Each number is 128 + 32 x the weight over its row's rms, rounded and kept within 0 to 255. Layers, rows and columns count from 0. The size above them is the row's rms in percent of the matrix's.

# layer 9 attention value, 384x192, rms 0.0865, rows 36-60, columns 64-127
size [ 89  86  90  92  88  88  91  93  91  92  89  98  90  87  92  92  87  90  91  94  90  93  87  84  91]
[[ 55  76 110 121 122 137 118 120 137 130 160 169 129 141 152  91 155 174 103 118 189 105 126 139  86 145 140 114 128 147 159  72 161 100  94 143 100 148 137 128  90 126 170 142 179 119 111  89 123 135 113  91 178 104 104 121 146 160 113 117 159 131 166 139]
 [ 77 194 159  67 164 141  63 153 106 153 117 117  62 151 185 120 121 150 141  95 125 137 169 115 106  96  96 114 126 102 138  73  54 129 141 121 112 138 196 174 144 154 148 201 120 161 153  90 138  94 133 144 133 138 167 156 146 146 127  90  61 149 133  81]
 [189 158 158 109 190 129 130  73  81 166  88 109 148 113  91  62 148 172 139 131 146 122 198 236 132 157 165 153 112 213 130 141 101 167 132 139  84  98 123 161 137 111 119 118 131  83  95 158 152 127 131 129 160 129  21 206 122  94 129  98  86 149 129 120]
 [121 135  50 106  52  90 153 146 166  79  31 132  92 143 127 121  95 137 107 102 141 139 136 123 118 132 100  93 160 186  79 120 163 163  96 113  24  91 115 102 182 114 166 136 139 208 104 160  84 103 206  88 133 112 146 153 114 101 121 134 120 135 121 115]
 [156 119 140 138 133 167 157 117 128  99  57 145 108 138 113 140 126  92 123 118  81  78 150 100 135  78 122 131  65 104 154 139 146  27 119 145 116 168 135 126 121 136 153 214 148 170 120 125 118 115 123 132 125 137 177 113 135 134 154  63  83 137  79 137]
 [102 120  83 133 134  74  77 155 115 111  99 143  60 124 182 149 172 159 120 219 143  46 155 123  82 139 134 110 104 159 202 100 144  79 132 108 184 156  93 135 107 120 110 121  91 170 133  84 118 130 150 156 105 106 101 156  18 130  97 118 109 134 113 154]
 [158 124 159 123 119 142 150 131  98 148 160 161 158  76 138  89 138  91 131 117  80  66  89 102 136 100 148 147 120 128 129 129 130  84 191 128 139  77 144 139 131 115 145 129 135 127 108  92 161 100 102 127 104 106  62 171 123  94 160 244  77 145 152 181]
 [133 114 152 128 172 104 106 135 144 140 149 134  81 148 153 148 123 118 139 125 153 150 210 142 117  83  84  64 125  95 152 137 126 143 136 113 162 101 125 119 152 127 114 161 133 153 151 171 165 133  84 122 174 148 151  84 165 116  99 163 117 122 123 137]
 [187 198  97  97 149 119 152 166 120  86 129  75 136 115 114 165  91 158 148 120 148 145  99 164 135 155 116  39  98  77 145 159 106 104 112 148 103 173 134  85 106 119 137 107 131 155 136 143 131 137 113 124 141 126 132  86  84 134  93 164 120 119  97 180]
 [137 184 111 112 104 139 189 183 100 152 101 123 167 102 116 144  73 156 156 166 172  95 126 192 154 114 172  77 184 124 146 155  94 132 117 137 152  51 133 142 143 138  91 170 131 128 147 140 145 138  78  70 141 127 182 155 135 130 126 114 138 132 113 146]
 [131 123  77 120 103  94 232 131 123 157  99 142 185  82  66 155  81  79 163 124 134 137  76 150 228 135 162 137 140 125 115 132 102 127  96 160  99  88 110  89 195 133 176 150 132 116 102 131 103 113  87  40 202 142 147 100 122 126 131 123 135 108 106 131]
 [118 124 142  87 167 114 176 111 132 148 133 228 123  83  95 145  97  76 116 109  87 119 118 131  84 155 117 109  84 178 122  76  88 147 125 106 113 183 120 107 198 121 142 184  88 137 118 162 162 128 149 160 113  78  74  85  96 105 172 129  91 139 127 113]
 [128 166  86 130  61 128 120 127 146 152 151 119 109 121 184 114 140 185 150 111  94 127 101 120  77 101 151 104  99  73 111 107 130 156 108 143  98 132  92 208 191 126  91 113 118 139 131 145 165 171 157  88 144 130  75 141  79  61 155 117 160 132 143  79]
 [ 75  50 179 150 167 106 105 170 167 109  83 191 110 150 153 136 115 173  87 107  72  91 105 177 118 145 144 136 116 132 127 108  69 123 116 109 134 161  97 100 167 124  95  49 121 221 192 113  48  95 120  96 180 105 122 147  73 113  93 134 132 135 105 131]
 [136 189 113  52  99 175 139 190  69 102 166 153 124 138 140  98 117 139 162 137 139 134 112 138 112 123 115  93 156 110 127 121  82 140 127 139 107 103 148 120  87 126 114 106 158 130 130 180  57 177 116 155 135  89  91 126 102 151 111 148 117 164 132 150]
 [118 143 166 175  89 156 129 140 147 104 133 129 134 187 110  85 133 159 189 127 114  98 152  86  82 155 121 184  78 137  80  44 154 185 147 124 114 116 115 112 155 120 145 119 181 115 138 153 121 130 181  88 100 162 124  96 117  75 149 135 187 126 141 128]
 [159 171 140 224 118  60 112  93 192  94 127  90 134 139 151 122 102 134 174 132 166 163 116 170 103  75  90 138  82 109 122 139  98 139  96 111 158 117 146 116 159 118 131 135  69  79 118 149 113 103  76 151 107 164 161 128 194 126 106 114  88 155  98 140]
 [176 154 130 127  90  87 153 173 145  93 132  87 145 128 126 149 140 121 139 153  90 130  52 134 128 127 123  53  82 133 144 153 123 123 114 122 168 165 177 133 149 136 123 178  97 134 126 106 139 147  86  68  97 171 179  61 116  97  86 195  34 139 102 141]
 [ 99 126 171 105 111 165 147 141 105 107 155 159 105 109 198 117 121 148 131  99  90  86 143 137 146 129 144 172 166 199 224 106 173 159 111 111 134 123 121  94  99 119 124 126 158 139 185 135  93 153 206 107 152 120 153 188  94 103 132  74 126 120 107  82]
 [ 83 148 106 152 133  67  88  97  90 211 142 129 131 144 114 193 122 156 135 118 121 118 153 153 117 161 145 123 130 190 139 154  78 168  62 136 126 200 167 114 132 152 146  52 112 154 147 134 111 170 147 128 122 104 156 166 126 139 107 111 153 113 158  99]
 [184 140  86 117 152 135 139 131 152 136 132 137 111 152  88 122 149 155 122 146 105  77 103 184 114 193 175  79 135 231  33 144 122 154 104 156 122 207 132 123 159 113 135  97 126 126 136 116 123 118 161 153 136 144 132 188 155 108 136  89 178 114 121 130]
 [177 150 105 149  93  90 170  65 170 191 143 157 188 117 122 142  98  71  84 131  96 123 152 155 119 149 127 109 162  85  73 164  90 125 116 118 130 144 122 134 145 131 123  49 125 128 187 117  97 127 126 142 134 145  58 192  57 137 189 148 150 119 122 131]
 [186 166 148 144  81 133 137 153  69  74 130 161 102 112  90 121 118 123 137 168 154  92 128 166 160  93 134 103 131 146  85 120  82 215 114 101 148  95 122 124  94 125 106 178 105 133 168 160 105 117  76 154 136 119 100 111 151 156 116 158 130 127 116 119]
 [132 203  95  76 154 130  32 107 133 104 107 110  92 131 138 150 124 152 106 107 117 139 106 145 102 131 114  67  92 151 157 186 130 100 179 108 100  20 138 144 133 119 107 173 141 189  87 161  94 175 158 135 113 186 136 154 183 169 162 103 141 135 103 214]
 [118 131 190 110 117  97 117  84 115 180 143 146 129 242 101  76 119 107  67 121  78  86 147  97 111 181 145 120 174 133  75 190  99 123 164 118  83  98 146 100 164 133 159  79 129 165 184 138 145  86 156 119 105 123 155 193 161 174 171 187 144  94 179 151]]
# layer 9 attention output (transposed), 384x192, rms 0.0862, rows 36-59, columns 64-127
size [ 87  83  86  92  90  84  90  94  88  88  88  97  89  82  89  90  83  89  89  95  87  90  84  82]
[[114 119 122 146 131  98 112 172 139  77  55 139 139 125  81  91 112 106 121 142 119 162 133 129  95 100  51 132 137 135 134 119 170  78 183 153 136 141  95 152 139 165 142 129  94 108  99 138 134 129 161 145 105  81 102 179  65 122 106 174 121 109 118 152]
 [176  54 141 138  64 154 163  98 186  86 110 137 172 117  97 118 111 135 129 150 140 102 120 135 144 158 128 157 152 130  94 161 196 162 162  89  84 118  60  91 130 114 123 102 140 148 143 125  87 125  87 177 110 163 134 148 153 130 189 134 143 129 129 113]
 [ 84 102 153 115 131  93 121 191 161 186 145 138 128 131 158 143 137  95 108 129  95 158 105 102 112  86  56 122 128  70 111 137 149 101 139 180 132 105  97 170 128 130 125 103  42 109 125 130 183 106  93 151  97  75 191  96 185 163  99 168 217 174  89  82]
 [ 88 129 101 123 160 119 141  98 110 146 189 108 139 150 122 158 147 195 166 130 145 110 134 124  95 158 166 113  83 138 111  74 124 120 161 157 202 110  99 103 111 161 208 123 120 129 142 103 125 136 134 139 105 131 184 108 129 139 131 129  96 117 102 119]
 [ 93 185 163 161 111 114 132 107 172 134 148  79 136 153 146 154  74  45 120 125 140 106 132 170 112 173 153 144 157 146 105  91 123 236 160 156 147 108  76 145 113 115 135 117 135 122  88  87 132 106 179 115 134 179  80 101 116 124 146 166 169 162 124 157]
 [151 192 107 121 129  96 135 125 132 142 124 142 189 150 102  68 115 113 142  98 110 163 127 128 139  68 167 135 127  96  99 119  77 162 104 108 102 103 139  95 193 124 125  80 150  80 121  89 177  71 165 119 143 160 145 130 199 126 205 134 156  85 148 162]
 [ 62 101 157 152 154 131 137 155 136 137  85  92  82  97 130 129 177 116 194 103 205 106 120 154 128  87 109 150 125 109 135 157  82 120 124 100 103 132  86 112  79 121  76 119 147 122 147 121 145 119 129 204 144  90 109 173 163 152 103 103 168  95  91  93]
 [136 144  93 117 129 139  89  49 148  93 122 107 139 156  95 151 134 108 154 113 131  90 168 111 160 142 161 177  91 135 127 172 154 118 114 132  68 149 181 126 141 123 146  90 125 156 147 131 114 122  87  81 115 102 151 137 130 118 139 134 119 156 149  62]
 [155 133 133 136 127 141  86  96 149 131  73 162 116 172 138 117 129  91 119 127 147  94 127 144  92 143 169 164 134 122 152 121  90 152 129 142 101 108 146 126 100 134 208 178 145 157 123 131 132  88 125 123  71  64 150  96 168 121 174 128 118 113 149  97]
 [139 134 148 139  94 153 105  98 150  75  95 112 138 124 169 138  96 120 163 123 128 137 128 143 101 128 106 139 107 182 105 150 120 143 135 124 112 173 188 149 129  79  90 124 160 141 150 120 134 135  80 137  72  88 119  94  90 127 139 106  97 127 123 138]
 [ 88 120 152 167 171 161 159  63 139 107 107 108 127  96 168 129 114 145 139  97 129 122 116 128 100 158 135  85  86 140 152 168 104  98  92 156 157 115 110 117 146 108 126 155 112 108 175 190 146 151 101 156  78  95 135 101 137 122  65 172 125 160  88 123]
 [139 110 142 130 115  98 130 135 176 149 179  95  83 172 168 117 118 106 139  99 125  89 169 170 157 151 147 137 147  78 108 143 158 101 118  97 151  96  74 104  70 103 160 115  99 155 156 140 146 140 157 143 134 130 154 122 173 148  81 185 189  95 137 158]
 [199  88 165 159 156  98 125 128 113 148 143 188 129  89 116 185 127  96 167 132 170  92 114  99 197 191  91  79 121 175 138 118 111 130 155 164 146 124 122  94  78 112 111 124 142 143 146  54 137 106 110 181 161 159 199 155 177 141 129 134 112 143  85 173]
 [126 160  45 114 101  83 170 105 107 188 133 136 100  65  93 133 117 138 133 114 105 145  98  80 143 121 137 133 186 169 141 137 146 154  93 173  80 108 191 162 149  88 170 151 139  65 105 133 154 135 185 153 121 150 124 102 133 114 174 109 119  86 150 159]
 [149 116 119 141 133 129 102 103 158 131  80 127  90 112 102 135 227 140 145 119 128 118 109 192 181 117  77 118 118 130  91  94 169 154 124 126 115 116 127 110 124 158 141 100  88 121 147 171 153 123  98 120  92  55 183 156 122 182 156 129 100  93 117  94]
 [175  68  93  88 129 149 107 128 190 111  76 104  97  65 197 140 100 159  95 128  97 138 103 137 164 172 169 104 137  93 165 117 116  81 141  98 156 141 125 111 136 163 175 148  73 146 150 133 130 130  76 191 139 112 105 159 143  96 141 133 121 150 134 104]
 [111  74 111 105 105 173 142 130 115 135 125 133 131 108 123 115 117 123 133 118 156 109 187  44 126 156 166  99 208 129 110 102 166 132 136 134 159 157  65 139 126 143 136 103 170 187 122 100 173 144 153 134 140 100 148 155  99 147 176  79 133 112 168 104]
 [ 96 110 118 186 155 133 121  53 137  89 100 134 109 114  88 107  96 141 189 101 125  75 159 133 114 127 169 127 131 146 110 130 105  95 110 116 142 113 120 125 140 160 112  54 131 145 119 142 148  49 159 179 144  89 152 124 109 130 155 129 109 121 110 140]
 [ 82 127 136 120 118  78 153 158 144 129 122 172 155 137 124  68 113 120 144 121 178 145 132 161 190 165  76 117  97  64 124  95  50 102 183 107 145 151 161 176 155 146 158 156 122  85 150 157 123 171 102  89 146 119 108 107 116 179  95 194 111  99 127 162]
 [166  99 118  69 148 142 168 174 140  85 107 119 157 179 145 123 116  97 107 122 112 188 167 137 195 137 142 141 119 153 123 141 165 120 132 132 194 115 103 143 127 126 137 202 152 129  98 118 157  57 166 147 133 122 126 143  99 110 129 101 122 124 101 154]
 [148 123  80  80  89 151  94 160 155 155 126 173 118 102 157 128 109  84 136 147 149 137 138  93 112  72 124 129 146 108 143 134  91 123 127 180 149  81  87 122 168 176 134 109 142 127  75 133 163 106 127 197 129  82 150  98 131 162 153 123 123 100  78 144]
 [133 133 118 105 173 147 118 166 119 155  96 107  91 143 126 147 144 172 118 139 139 156  94  99 128 153 155 154  89 152 125 108 153 179 155 106 119 107  89 149 102 106 182 150 172 168 186 112 170 129 144 109  99 124 185 121 174 113  93 144 101 114 104 102]
 [ 54 101 166  97 204 150 106  99 158 141 150 162 105  96 159 135 113 163 158  94 169 174 121  89  93 126 105 169 125  83 104 153 150 121 150 137  60 116 135 179 146  98 129 118 125 113 143 133 161 109 163 114 113 115 135 162  83 118 100 134 134 165 135  92]
 [122 131 152 144  78 146 141 126 124 124 121 104 126 146 144 153 119 134 213 139 159 117 231 157 143  96 120 137 143 103 147  98 134 135 112 123  95 188  90 128 120 123 125 192 142  78 121  62 129 120  95 151 101  72 104 113 102  77 117 125 132 108 133  96]]